config.toml
hidden_size = 512
intermediate_size = 1344
norm_place = "peri"
rope_fraction = 1.0
qk_norm = false
init_std_o = 0.00483
optimizer = "muon_variant"
lr_mult_qkv = 0.7
warmup_steps = 200
schedule = "wsd"
dataset = "wikipedia_en"
Each number is 500 + 40 x the weight over its row's rms, rounded and kept within 0 to 999. Layers, rows and columns count from 0. Numbers have three digits each. The size before them is the row's rms in percent of the matrix's.

# gate: layer 7 MLP gate, 1344x512, rms 0.134, rows 523-589, columns 320-383
# up: layer 7 MLP up, 1344x512, rms 0.143, rows 523-589, columns 320-383
# down: layer 7 MLP down (transposed), 1344x512, rms 0.0588, rows 523-588, columns 320-383
gate523 102:554571469480465645546519529474466545515562492483439540550509544488514492553486549548630509532536542417401445517453480431403461534520496563455488436533543484526505536506514539499543472477479477
up523 097:416472498610443549540548466572534587584538540531440479525422461493509451478496530456489508532547528510496452529542489476531502469476543464497529543487503478551448497518530530526516477526495457
down523 094:553474573431530544520463502455589449448524502544530461449543477493450505509482504556484471436531425438505555434484473582501516491523520569511484542489523517500452468465468538508473541484490562
gate524 099:445503544544490474426553518516431521549488516514503529497508426444475579573466488477483387483490535530513531493502553519510473441538523529476503523465421541507527486502491536532462531464537524
up524 098:540533509446448476518492458520512454517448507480494581530591529470515515513487563538457506475428496482510507507517516532527547497570578512444570468450514490544483459486515525505475524517476481
down524 099:487457447510538444485485577418460589453508551547513534533412408502491517449527539459501492516501535506510469442508552518560484476477592468518508430519459476490525521532511512569420509403472489
gate525 102:530403505523455533503465549522470492509420472487502521490479476566434557565544531456548525460532500463556520479529482517508503520527509463483536567441476448509507490507456555480493515528553546
up525 099:491502384488472506496469511542540502491462487515486538467499519518508576478476405491492497451563500416520513432505500513590499522573479472528505569516509512511450510515508535511412454468402485
down525 099:499520522482532464497524523427441486540440555479540541471461538517503399516494517509508502466485501511487510559511496500512457461418470530483508570503452476517461501463518547475511444517455525
gate526 093:531557476495567532525475582520488530533499505555480436528509533512537516402616439547455476556430524541510555433567525532565473520486526456519543482451555528567590541550494464524456423503480514
up526 094:455539536415454516583526512537513470624572550408450491563438522497478511557512533502534505499524502478552568533481464577519512467497474484561448467533470459542515500496510501559462428515449488
down526 095:468488442553534510444473505489490445521568466540480546579461525471503466484432474427503496476514506502441448518478456503517482516527482502514534482506456522475581479463501559374547535518512532
gate527 096:535542527568506469542501505533532533474455539509471491521547488477562457450511571432546589567477477487531554619522449415461566562481451517501433444565531406483579471541503537508478530517488485
up527 099:453494504487481470478526555560451496506490504491461469508489413440485492492528456466517441488464521469436440465481548527466526565527509507524506530481518513495529470513564511515524561471462502
down527 097:524501525326524532506440502520523511462516497505517496500474495542519530473482506511494433438544455503578515573475507491502516490468502516476479505517522515504522446446507495466513479536501499
gate528 100:521502488507440606484484567487477512509496547515563553496485441510452462466476453489511408547511556512521487481474507477517418526516570500459508480506451508527427522437461542504442574434466494
up528 101:516525489436490475509510566512500508376478436513468537530492509388480495540452463480505475480505463491565534441483476531564510536466446474560504524462457498583439530490462522438483550454568534
down528 099:538494484432596471503442499503505544448494537528417502525496609502453530489455466508507497467425466484544491475433539509511457485453505540507454553414530470461470500482536538466476468497470552
gate529 100:499539449527520457426475525495451515480452469463538495523481550560528451488568497552581547559403471485474423463499494449455499536467515496540559544533506489596496534492558524573489486486518457
up529 103:600535560553467587441480459494568500571492446471549523488484441476444483473535447549506462523432478483518577457505452515514562479466431521485481480481512536459528460451496584497500446464461502
down529 102:476537440520409557610491533504487561514449458504402473476511506499482533514457456438464548516505542535473480538465459489566490547525511411526505491568494513497534557589461556537498467517403530
gate530 095:597430564494533497433512480529551554480528493583561492557544485582451495434479488489476441456538470458521429504494488494457501457485554471479488481561558457546527481528538479508538412583524479
up530 097:463490526422521510469552459527507562586465534520530525470473486542527517462490493513527524514519545479482545487483481469558533431543526552537516559490484442428531483568435486531493494453516527
down530 098:518399509517429450474441438513490517411530540486554548479505478409501476501568493426540524519492502532460487501577554523483534455525525532503555449463489496455408547557588477480499491505524554
gate531 100:488523471450607518476500499459577519609443468533554465496467537487508488473533527475580471508527429513538472525443482440583500541481538517467458541499498523563418436510512556529506547565449449
up531 097:495458517423500481521422500524414433534484396516545492445486488535534450506464535463485452453539509499501454404504403575525474486458472491533506573467472518513554514496483496423389490530473498
down531 099:441482569518439514521493483550567541466476497470471465461539483513484503533602496432500461569548516537470474479453483520442560510507486468450525503509503455513465531506509517499550478460499592
gate532 106:427461517451500503513524517500447528496539523496484447569492477479498468504507513487491495460504496503441507543472522510532519492478527488484530525490513470500477443524564491522475438518510512
up532 105:494470444515516553524478568486477468572438536517496505429543523481525493481438521572454560432520550530497487388507490524534540576466452535424425509478425555456465482511500520498559530518496492
down532 104:477427529468516451467474495536510563504487468497453562532519568450506518489518549452480533455458482528508493547521510417506390448488492474547558447506532544494528544546476517457456613470515431
gate533 102:466478481552471448538562459539542531452475425551423443482506494441508576500627534468534528531475459463497459506521467509512451484490531511432492451501457486585481485461511553465478464478521619
up533 103:538523517543515564527538484487516520529455509448563521488434469482462525515487464520475517515470527437541495429499495489520548482491476529490460537491537466449553438543431504459418433510550545
down533 103:516528498530536529540463534475465524527455525495477521533358527454557462533413489487468538469387445518503483509505502531513544438544444422510520510477488483478487584553515549527510435513565502
gate534 103:486518432521503527496483497475482528458535483453482458506440517469519503512415552477513547620447458485485524531483477541494460559473491523366525540427522537459459547499500577558437554468544536
up534 098:454543518513577493461499597491582440513442582436510481520519476532504539515473561594461449560562578492513466499505495493548500480519460528484524536470457500499516505471513540463552506571565567
down534 102:500525571502500530492498502530487535484529531520478507532566484463513501513497488522598498510466476475539446538407512517487481499478517469459428561359534569490514503542520448499417534530481424
gate535 095:506450498435515511535513495483444502478459427509502553537436565553594527538517539482492464485496477520480478482528437475511509461520464512516479567512456579494468512467484487461526521525406576
up535 097:552484483450446500509519460438512512481466437505568536512551402603525414518557602506442518430532465469447560487463463455501550449462421470484556494502563519513520536513534512462551422481542442
down535 106:431513460590532394469468577497442550503511560465469480479506508469433526476544433475586492527487535499506508516588522481490520512534514406568507434464461433451440496490491420523462530525512512
gate536 101:489488474447470533516500451500528553467390439496464499451546476475554513466509465459532498438500505525512494480477470517520459569512501594434469501528412513484496480553551517550480483519444487
up536 102:546518498500472481390477486429429507458512513532559476485502474449484558534541527489472518465473527442545430454472537551537530504581503462512509467447498550483519471482547551516497539528521537
down536 103:561477519537523480463488571484531567524459538498530483604469524523574569437526491539499527476478477500488495485560486517523493515541546488523450465529445523537484472594464480548601473437464486
gate537 103:445577521515544497487496521483489560524480461601499517484483433515517482548536448532489429545493457545515478525550482499538563511498467501499455491539465535489482525540527553492619431535556591
up537 105:474453476522499519551521452525445473545531561531518588520489523478528518462441541484454538432522512541445468541508540491467430468597469492451545516474472547491489541520522520596475561490483512
down537 102:523561434483441516489510476542496484436523496471406410564564543459489492456500496511524547586422531470464608495494504494481421475451468361527451457488488434577549541536511496487478488478524493
gate538 101:553551562521485545401487551495515463585504540464494583454518540554504420497469516490427484535489486425455545516432549492437512555508524445491523468486536469478552487514476522538548520474489504
up538 100:450566435494483560520575501478447482472534488491444489517518552516537475506510515541437518553564558451475443504505469477481506440502498483519527541518428501504524507507526511526463529509458534
down538 098:474508456502504490431501481500541495530485493531512471543483514472553417508467557519522460481593511543529461563467481534475568577428513526503595526447529552553465476545511512458585521553481471
gate539 099:536450474525543509508518553489508513495509443513515456534567452430445487467500536498475527530467498561471454473483551460493488534474508541479419467523489542528497450458444500439478444518515522
up539 098:459483462468489443506531521467453539481529495541506515514556504559551448552476469512403478467429432505577510509544478528546497483527481430445534485453499499555504519502516497588467463505514474
down539 100:451540479462491513522501518482581518529511534535440515484473531474535540469505498503533446620515457451466548541462515448500613496504557519475492494560485484473437555478442508437530462482517522
gate540 103:496491540497476571501494472546497518498498520513474454526481476498499493499500467494533521512470450530534540517563543481525496490429569451518464502494472478531424507438526525482484517497528485
up540 097:577452507477490475492461441483508549493535503524520528546505499463492533517519583531473432505440573471442536509515518470500532489492479438478440526472532528568497518446539449528488532463566470
down540 101:523498437519458502528517491544532500442442463516534495505523529446521539557488506513548518525535461490424548515450497530509468499475488530610510510526541446570449507522517565448496528480500489
gate541 100:426506543500525525555537373558519460540491562448505496525491472505511530477497450528578501525562537457430522523500554486525504435457635540480482486470488556555446565456508531488509560468474488
up541 101:541447561522425475525470481491500474508540525500538484489457483573439494534466471407431399548502487535534503484534470472378481447485430484547543456492503544478492578423541519547542492491521471
down541 101:461547512439541447527482509469454482515573517478460470485489566496535462480479527523507510479506484441484491471527511475495501458450514495505563535532593501489546422540511493459482540519568534
gate542 101:481523480523466504512491486568457481509520500477527552513482485508477494526450531445525508557493588478441498499502475473577532498482528459465543529514435471510467435547541573496545517540528517
up542 105:501540480493500566481470517433489487512492476551587495510462536445449550504430524493490492560570448486513446482530522516518498531553437499520556527483486482456535474500540528457526498458510525
down542 103:448468544521499453520462504416460565556523478437474532489404490581461482553484535582441449475509528458460548481529514498540450565490524518519492593475551454468499485573608504497462547550497533
gate543 100:493518429480496520554470485539490539542474426459529459463499483497511429475435529487516483509473467503552502427526603550503443460472510545465470496632517407530479507499480444517512473452537543
up543 100:467503523459476509464421516496453527514485537445503481412488552489476420480514532510526434430516456425501529440517507506486457521556487457458524493474542447548499514477505469455510486530476496
down543 101:516479499551449503542436531528557483512487506454479454590526453532469484532515535498525455523468487493627539605537473535465477452477534491494473474518530459467456433467490500480495474512472517
gate544 101:539544467495490566490511543469502570485449511510472448485478489462449403429557539519483565529472513464518536496501514426519464498470479532481549510533560440453567454536447526472498497546543487
up544 099:536523515515425524572463467459524567545500514523500452513472543533568515491497566459477571529498492505481558415452538552549523546501512526487465496469523465523464541553491603497428531501470572
down544 102:473559467537392570508467497523465457543482496489399495475517441502550488491496508472484467495446479443508497519545498495435533443476456547483499514459548533508532571439529515458493491527455471
gate545 097:467470501581527516485492501497444545470500507558531515547442577560467472540459501481492551519491408404457488546482453539529508505549525506526514525512526483462488410523476511480467496489543462
up545 095:532543471424516478506465487499481444409518453536502417485500562552535516469491430491447514479530516535526536559525510487524504544463479473517457520485466469493526554405526501476541493515530525
down545 102:515552455472510435562500493560471565503509485473482529467586505500374500493463554481468455518553493481500505534478514516559473448531499516530467470532518486443515462475510512461592515465448470
gate546 101:497509497551584472470498434566531580477523538475407551514518513523437538463432538407510467422517559428556523590500517460469481455508578581542515584521508493432476551459423534456521553496510461
up546 100:381508477533487541530540553471434515488514450475445490500512454457498486463486469477496512503541488496540455504507512531463508517475545453568489522405559511507477478501526519542557456521499484
down546 102:480470502480455491507453536535514471445492509461440426504456447569491503463464427511489508530542534531432610483594530504530589526531515435519483449503528490482527520536507509486469568492479473
gate547 104:537512524565564548514466479534479499460491533539606522540502443613471477499508521494533558501487430562492480467498502480521492432511474464504468429486499516482484438514507438477474546499522547
up547 103:532521502458535524466432554462532480515541472459521532476487516502530536487411539550486521541480525465464539527530431449469481445514490490523481477469438516421456528563515475466553430531504523
down547 101:506456419509431527497481473532484505551442498477553490480513495509502499537513520475523513475481532509536574484455426497479481525422492478425549534486563583502514493509412468549519562426504517
gate548 100:479518481548459486470521530505532588518471511474449441493531527541495469558555452490480462492482504465498506501477515472477482533485430550478507505455454475453532591535478455460512479473495534
up548 101:516571492446511441558478435529515544593497515520447426506516566567508502505526475453505543485468470470535507554466507517533513539476479502448447496515523505553495461493566458477474469488587515
down548 099:509490517531520504438557522458482526468449514463499488408538474450601527483526468460499499476489552466520546474543591540482498502517477473538528473486535515541530537478522467582603569491481440
gate549 100:491492552462471520459562418491554513516497469517592515498578493519495503519536495535492470542442494473468516496514513416452578497539462558512536503518520438493497524524524480519496519510540538
up549 096:491519445486467411530530529511440524445486568511490474460558517491455448492532466555478506484506567398485547527556513503478420583487497515471517458548476573481528490470480459499518472504404506
down549 103:508493506580484417526525500457572442450517456513527494466435495495534488436443442452480566410554525501462515544557489547548500449501564497457539491462509556548535492465446457465428473465535519
gate550 097:448454432492426495462519476467499525486549506414471510554561517480510493501455488493452533465458543531480447491505572505543375435502497498424517466483566472538497485548542542519464443507604531
up550 098:558501493435474508447459502460496462476459544517504487471488379504454567526451461517490477467362478489582519533467491487489524472486473526456448483498520450385515509566499458461471556548489507
down550 095:548434538455533540535536456493577488577478516540528431448522587490517467538500546419473460548544476498556526475518447475496402449526504537483522516509546494493472582474537539503505536539499443
gate551 102:443506510465530461541489502525553605447563541402519487542485470510560452542493556463506513501544477464524529516544430417552496557499521564449534579437643448491552483536472476485547509541474519
up551 104:478563528535464482534522468569473441520509541505537482459468564549509549517528502518491570512506534507591485563509477470512499499540527520565531425555519457535503469477403526551611488518523536
down551 104:527442519390541543500485493466440519523474519514567478483489441532464535459455486519421452447455494529415460545463597555471516533466425475505478565485458528502571523568475511433520481476565484
gate552 101:502536518464537399428526558556550476488519542513436464438556494533445535453494504425534423530443547525507514568562532401488589508417472459517561586451506475450481543509489438454594405529594513
up552 098:576585493540420525450430504514487416456531542478527554451634454461494487538573556516462536500533460475513517452482450453460462471477502519456464506501465602467504439506526518533538532422420487
down552 099:575506527461494520418478459520437577562493548484540519553483543468494458532511501488505522501579508545486498445485473472570563406447498598469511490442494449519485471500470483497478545520485535
gate553 103:472434502504550508514563496524461481537534457479489512552493510488467438428552428493474492489548460475503427516515467548532514476561546534534499485519557425502538639546485494479546447456460416
up553 102:467458478474465463481509533436401484499505389489509556417496481474515451443553484506532444523567523510496445504465570517509491490522550451489494590496395484549436523422564539539511492507606471
down553 100:478471548515472429558459530484456570472479562499457551471548507500393517549510480593550509557508551486491475493474540490456490511439485485483463510508447575508484499509550479507484562564475536
gate554 102:459467492504465558554534531480477499444500530507472571481501551467444481467519504577434466533515550442508509556531502488481554574480536483459481529595503586509493479492507547445499542425543533
up554 100:534470554435554478411490511513539537496553452477516514560529492417479479584521465461472491539562509533453410508519446485608527502508486461434425490560498507577582488504518533535527448491550530
down554 101:545450488640486505482539529439516490531570538475509532519471490514486572540523512533531534511487491503475539454444517474523487502470499523554496467424508486491460479536521478506454498482566433
gate555 101:439504536549519530475486509523448581504467487506524528532539477515474590539496478531528508545468511489497564494517543365510540502570469500530459429465476476484494507391487444487507447516554487
up555 102:503468519518476536495516477523517454446519432487489477411462505527526453475542455497437453521556537550474442517523507498512500543434530561449516525512470480498473561504466486525568504566484534
down555 102:594546613484494472555456587450545507477527473522466476509475535421466519489563448471550507448570505410526471528509505522590541504506530523519456516442524443495560517472539558528472443440432467
gate556 101:495487492599524549469482509432492452605591500453581548500490495533553524542534465545530455459530571445490508506508508519476572466441484465449509499503510511495522498399438496525524562500532531
up556 102:483500505478523519494590547561467448506455461517554497514514481478550504504479425445520475519466499496516528489500532435463458489471529479525455522542513497441497484464498479513465528466451494
down556 102:481494473563528505420526481482600513443485562561488527518484448479419503529449463462477493450491481509577523535492502522531519466599467598511516511492479570480440532563508520487489481524477475
gate557 101:556453497478511541488503494475472534510534546483525488477488464514494510489551468533501541540497476426444504500536504542481479536482459450464543527515556448562519454525576484415500463471392483
up557 097:529499486507467488468437490580493525460538470431502570489504518521470518479477524535537400477548496628462538486493445535555495489568595556486543530439456471540508573494502484527489476473545531
down557 099:499516455386532484521471516473526485498500535472514518522604476545464526505409518510496521497577515438524452553500575494600514587446542496485552468569456488539530566547491578491440562531525509
gate558 098:467479505460500511458446469515568549493459478523487530538485526465550591464554439472514450502441552454544574536521476493543522532511477508513513529499502495431479447604429472449515460518467521
up558 098:428430556471550499468529486520548413511500474481476484473468486483476501507444524523470469547453512445524476480415488496588487575526386485526558538491445523549519506479544530506438477477467482
down558 096:507582477474493475486534489439492501525506528511520492513540502536537525512566469577539543434474459449477477472587522481443506457520591535515494481404491487431487542397539465485507505548498561
gate559 103:501494492417494570515515496488500500475494453471541477532499576561564519547537537440459522529520507550501521491513494474460490437496572543531506549503416595543484536528535548533545457489530399
up559 103:526585497469539502525476471502505461487498469543570490460491460504506553507532559580456502569449472555530432537538441493498447476513454475562507423467450587505486490455575454364519533409529543
down559 099:485434446511448450475451502494523473560480492425465445453541445459430528453504495469531561511501508600523469509468555498480483581483545438505413480445452401526493440603405523534540477543478472
gate560 101:526445519489508498478409489471513471418496510498454492553474506468521473497550469460404551520493512551502485492457528477469544481512483533538500478446474484476468427525459471516456432508455540
up560 104:538523525546524421539498504413496496484534492469567440452533436571477522512544546502480428503467525546523483465618504510508552468469471504499483509554510510493414483565496490522512503471506536
down560 102:543542497508488499513431504443502523538480468503486494465491550467467458548442486517501490528568467503508524566536480529458443555511523399515542524506492506436470403504582565524529485583552498
gate561 104:501519541505555521518457451476473471556514570436528517489463469467429482509583461553495464501517476504529496502568549480492492525519479502565505477511516511422531484473453561469472495498503513
up561 107:458526423450474440496492511429521524533490504423434520545494535571481501481559508481505546523449461457474445487421462477493487562438443459423500496515481537426527583453517569502475454498565469
down561 102:456541412490445405474480476554484503441596476513605518532475471513548487527427481497482492568526499579599487468442413501471487479474594477464516466483486521486429492512484501478477523447567543
gate562 099:458567503582517482490496395532475553552572540501501516519459407538488457542532491492482547548539521449561548515540506421550516456512534527504450506538464509520513511549532494381570433526547479
up562 100:529540470550513452472597479510533500534504465495436500494529463502491522462514528548518475550541469517487497420492524476581464586489484569384480543413463507509487541519499476496489528420460428
down562 100:448491548509435524454515429481466522485438523543534476462479558442521541564450512435492473489507526460476450476493515509416520457628575469473457476459534528484558531519538427457526535512442528
gate563 103:470483499502453481442442492507565409446525481565576489551420455420526483508436537450488532448534506494498565443481490485511531536530447484436544483472539547477508427584434554491494466434531468
up563 099:531594545509434485497475517551569499452461538469529547532500456465481469501478499450449537470599500447478578492534486459502511483515451496485515496492491472540467470552440568515492408499462528
down563 105:460491512534576486500452423531485562536500517478511522466486517498439496540516525461521467510486469561498550514573492519531440494534508490518409493475500451524505503486424483533450482487423510
gate564 100:470468459486531512567512513501479490452483493484511518522519498510473476430519477514557531425538535473445545530500492486461514509478447509568466489533566530557530510485554543532448502552497539
up564 096:469519458451524436497516476530550504557531422522480536513508454488563535447483497392567538490508447455474485537489486501476449493531489501499484541486506468466554544507478467527441598433456498
down564 096:485472527576431529446512502434480572566498470518485503534498534469480494478536527485524560507517491468504517529534466463516535549464463520471497527484452532534501439519501508470486426464431427
gate565 107:539482472482505495526501503447512511475470525572468469455560574489509544501490513537436506498539516497524455476621461489522505494539508499423506459527560489475457534507511429436523459468492572
up565 106:575440456570470467519544464518451469583535477512554500515494486493448449448475516445501436523488511464549500436504509492524513523497474542513509436529523442456496537512481487513506457513486509
down565 105:531510513540474544439456475538452534491518555465513488573504536461540443523462498565457503512512412449514485462471527501476495469432500504448479477497517480575511547530481568493475445415443493
gate566 101:513496498545523543483532421481496574532490505549558466544502477527546515550525535475534533498543494528502456547529444534551475501494519463546447515477499536434479456468441531499491504487486526
up566 101:450467531508421495507560533421531550493538552462501436507487474499499484454529465502446517493493479536470488503487501451493530497407536544465486432465462375551502446454503453446570517482426471
down566 097:478480490480489518513472522471531502541526456552556491561510454486473563443533547507469402476549511488555544489450446553522487529515458473473555513524508516471486496497529535456525494524451473
gate567 095:540523465518502524422567404550540520540492487379514476445536434554485461524462553535539498494537538523445606467477501471456533520406493538514502492549550476533468477451493547440553504480548547
up567 097:430510562537498446506505527547582530475522489581520504507496529486535518415434515456473556563515621549479503434453506517572470464522445470549578480500481478494557492478546479633535539517468446
down567 096:467490502485525527567501521475571515499551527548566536530460589476478499569477464504485546468477520494487473551464481514564464470515395482472462476462506529525509512398560494498466466561530523
gate568 101:491543469432496450518480461493495494398575403515484509494508573563456481416449474467579528475514496530543440500478467466514401477523529545532461498498544487511483465505486524405467466469556568
up568 102:420566472558460587504521466550551468470428519477533492451516472446465502554475480518463422506487511499517553427419503553517629460533421432469459576493413517550560512452503460528556533491523444
down568 103:534476473422513528455521578452514478489461506526573455545550547482472505441489522521478459546480473518499486476526551543439450404519521468507496494463507442534430529491517500445404564437477491
gate569 093:441473524511542527461520475469509497465505428469507562549501515567424534514533490557544527503459557551454604577465495461499462519480419521526415565474529512520468475566525489452485500478483454
up569 091:439477508539433473498576542545485535537506469559557432494431540484459586484467472577503457507554483580538500494461493474477528518469452418496468532555478549453509508430507513495479571465448564
down569 095:522558426602539500562514553444617504500497479507532488486522533475522595481519450483508496484464486534503491496451468452528498488547482509533413666434519469565459514477494482512468509387498480
gate570 094:508519455512503503445470477572466495488528491514542564592422437463526542442640497437550443486499510429511538480488487498486434533530435489504500623541458552455475471505477433475503528500508445
up570 096:497496490508482511484519445538425519503568584479445389488505498474502532508479509474542516506481510541506551534527502531509430447535504537520555511519532478523524464528488499483494503509558541
down570 092:538437479661468529463595561519534511490494497603524477538559459542531480526515493464540437513536483558462569464518464517491481524516466471456486496441455545539512526431502467451538505430510524
gate571 103:522485529472493514578523429438506464467528561501446482493550530442450467439523458501489459507500499492511530520478506490526517517505446520524459448487518561435566554614449554452498534534427520
up571 104:573525504502492550527581407464439446554496521529489455525502523464479513470444499514499485512493558474487497472491538462471487534480526502482396547524420529487517575511456499486532443503474495
down571 107:551592452479524546556482509452514521538517507525577545536449566558500530433552484522495544487504440484535487499452469535541504472538511484512486505544528514473516478469519490470395487539512434
gate572 102:518449427511436467485481430477514482477478530526535530536470621499551530434518497525484533553514536503570480521511485482561483509527492543496494477531570472461491524530536541445512534514511505
up572 103:538495521482518459509493531513508465433461558487524479447474497522438469500544533485551489495453518481456553505471538504494549471436541420412468524476472499543454534465471514455518495497483498
down572 104:449462475507467526535460487459417511578464547477460523453532480463567443503433497477499544545487556537507460491430522440386539504478475468466503494432474551457473499435492478500467493527543431
gate573 098:451493503581569499516422521467540429562551611517458494463446497512423510492539521448439485500538509454438476486467487518517443546553483504537521539431457418454412468475483424446473457491557504
up573 097:477525538506473442533457481516401535506500456424495454460552516509494488476480512569467540567524417448491428425472512473484444542504527477511516478466524450516519511494520512578480558579537519
down573 099:511452487474462526519448481518496515498563487450496470503554439513499507555453483401423470480479482452436466417486540533479541581506514494563528465458502488460496504509572519490467476468498531
gate574 100:497468544542488401490584545493456496429473546526446433519490477466524496506496479568556487441426513441537472511469519464439489499534458512491467489493446414546574527496497485508468431513436525
up574 103:462448470515544488528484479473486499522521471474502503596515536491481473431568463470446466498530498480456484509505461500492498446485475513557575472498507520481476485527541524501510526578482480
down574 103:541550407492566395466480407551478476523525470490540479513496506523444538504510479514487486509514463492431525474559454529525518398449510567439530454502462535479474512479479489530483480542503468
gate575 100:522517509479496473470471455468546453429508539503515548495453511481510543507505490485504508488413426475456501537455495551482503462463511506519583565582501463437510476473509481553499548459465538
up575 104:527533516528490570522516518471517478498485495490510535573450526523531516492508539529551519485483457510440460571432502504593449451526483505530511524496467515487458469498557516514524459492422527
down575 104:506535537438572540507494481571481513444512528455474496499498533517504494493408542469491450487458511506446519481426456370586439470476539517404446484515485558574492479438526437468596477492473404
gate576 099:531492508556537472497532556537440590484466461542454565511488483537501571539503518571495526495418517455495519463452434479435494508503460508454434484508531508489539512454499535570478490440486496
up576 092:520492492465470495475468469474436547543490404497484477407531457496426535476480487517472532476569563539497474510445545481520518451463480508573511564434453451438498484528537545587475449514565529
down576 094:454504514626496459478520557436537545445468528525556517517450479511548548566544461439502530530477503542468467491529518469498459546512591423490459474523561531540499501457423471434542536449449561
gate577 099:501531450491536467509508553502455454458479503456548457483483525464450503532463492530544507503535581478435488475519506454551543528477498399508509463457499486503442481485535477523483557497516492
up577 098:492522479543530556519537520505503522497500499507540469534469514493442455468534520490454530550493538588491622480506442480434483407476596468549540507477490503467471500550532495500495491508494548
down577 098:493434434487533425530521520553493515484514490532527601465502555486516526516535474496503523529494474484527562474472485471498492511464498508485446374572568489531510495500465540467527505496468536
gate578 093:482525494554492541508558489528504444531538527513536511462508493529492466479513469531579554513469492486523547475489516539496488451449494508474447483491499496529490469562509476530544480541517442
up578 089:520517464480431496559501483470464469433503443524578575456462445548449525547381489551486543523496502437477503452536487532525442520430503478465441510506591530471507423526480498557529484552544494
down578 095:538458516459546406507405479544538451432568447460497520555499482538569518522450511507500456486542503453495475539511545493483558504412516491490523521521560519545493457459579482490519585485533567
gate579 101:506523515537417529532535429496470537465458475519492481519488501548511540482553497530500476525554521502515509549493492490510412597525498379559493493457539481490459467463502475503584520497517417
up579 103:543450547468492573516443484563506557477495432514518452455583500467534464562486495542537480493488466576429498499462473506568399559473512563505497496464484466468491485531532512536504530552498429
down579 098:496477510515434573519535544479538502589439443545518490429491506550537454550471502537525471551487570498522557470527468518464495508448560523439556504501528500457519503513486506515553528519500491
gate580 101:513480473492559464518586528536466486444465533521498496533440481504568530494503502476433523467502514498467485506448545573581506515547473440521478511536419479527461518529447492430437494490537504
up580 101:513476541461431607526465564560472519479504484466468539449424482554466520533474561498590471493436488486498480577566462421500469469497450546494492495402514427477520464470424447532592430483505541
down580 099:476437430506514501482509525471463456495438535576505551550464534496498484577570529494517441524550492564483474524464455495482600517560434564492462510549510425530520530479424461460517484578508505
gate581 097:432526465514514473519480486548540515527483487452534484487481515499528418489459531440531479453560476550502533558496591497542552543531451480581463484602478501465521504487557490523525516566454553
up581 102:403527418537507525553467506538527446482564498470480543481473530483426509444524467479514541453603466520518476524499500481553589507484481444493419553551535491500508519536582440445487499451571501
down581 099:456504464537451556499549551522505565484491488532519477465461456519461447451491491485533546460507504517478510506462477507514427453502512471524545530573437512504490510497506544461490463518454485
gate582 104:542427531539486588561530448479499528519529610463501492480522567505487483517478487534492534531576483504533488547557546489482545456383521427517424515466520509506543474528503525500487536512499564
up582 105:513425555495536487494563474505450526481592471563468515447531503555485472519505499541485524568567537479523528534529542536501509524474527535501472548444498505500521471540507412531488443490484460
down582 100:559512525467458536548449494451404485478474481518496487463494559561481431531468479437507544455581429460492548520507498459524513543433543465464468524516525518489522496469568530524440525521497536
gate583 098:430569468492535552518471499596508560478481480439467551552516505493489549496498504542453452473539458422545532460437475479546512384520408431486481537530493465496535439483505565453475456496433519
up583 095:661483508485576470470492506482494402513513552507525486533467427473456504463543523496486446454498479506534498530472549479487469576482505530440538554476496513540540468494481477527447529477536545
down583 099:503469456476478538475496499537473449447500515565411506488441512556514527524457486521538550545526488521514526451528469531491480509459483554469523497420484461512520549491515500506535508508490459
gate584 100:529495460472470475390488454487465475513522472495512432506380476526562540545557512465574546503499516448532472527476520495490382517490496429489475455528470503517477509446548510503489550510541473
up584 105:578463498551504511486551531527497501519556573549391500549493422499507453407485512551430517504496514504453434495500524491501468444473517496465421484496496490461486432536507524483482525428523499
down584 099:517516522509493477495527454510549590489533469491567508470516493526513569498484489538483526478546492499546583546506514470466584519516544449552560507471421445539499564397568470442527538588485510
gate585 102:479498459477474543534471508498538458515486512490452567502441452507482515440537545534504431552490503520481540489591583514529510498538459471442530415555437541507585531460502479442510435481451519
up585 100:558496553528488520459508511499462608488428518532534458492487444467537542503485539503583486514557441414417462491567563486423501556424494526481544430514534436460520479463552548557542534487516525
down585 098:412460410452435563551561493501470423482480546484456546504458470443529519417540436531481526500506525576530473440605531589492541512454478529518547500532478584544483433431520470437516471504554525
gate586 105:444505493416440440493443457517559449549564504434467527440506441527568468474487508516503529505499495556531521507495475477567515485459472497504493543526534491529598467541528537471463435491564502
up586 102:400527476528496515471512496499608491427532553528539501510508565478539450465487494455586520550436574449505503506501417464484433498516522547487521560476519527503396459434518557524414473553478469
down586 102:473543548463539504482455450485492443498463523472495504477508418450482471473479484540490505462534465484601547423444466494504459484513533531527516538567512528424575484451520527543593514581539561
gate587 098:483547509512475525477517488542480509535466482556465495479493483537523454505501473443506525555563532506477468513554437531449483415530519511527514433488517578499468523469540538494529516485494525
up587 102:560467494481480526456461556490472506450489492480524464489571392517531487515455537449524463520470501428460490460519478529465503466449544511486468509537522501528458463486546538487545458525595441
down587 101:483475496489514503441546547507486467598522475548482490483478520531484520522559487534507458511512440528487560519456503539539574483517550485496484462534548547484498510494446485497459422410517505
gate588 099:590507491540446546537524454501478498491526517453511428473562458493488477511387529521512463491588519537467475532548482493574540488534495482556481497507494378483506547542496526510463409524493546
up588 099:476545516453511442447550399486519553457532461472477512465463590430455469465480492516514492461500407489471456486465475449462538485465491477564537577510495478487484442455503475499442510507459444
down588 100:436483513437509545442558503474443509548451525466481457569539497532492521463508606503512474522517489499495452464501498459448512411456455493487503457532509472488493462540492472493464444495495440
gate589 102:531576474469481472506464531492570503504484473471470471554478491528486499522484501541520430487624473568452538494523515485524501504533534473515514474534481560533467498499503536448422509553494472
up589 101:504554502483500428534542399510493486443486468394528544496411526482470493504522557522584482512532464552536539535479540477442577473482526514461496514533528538483476469436517435488504508456477514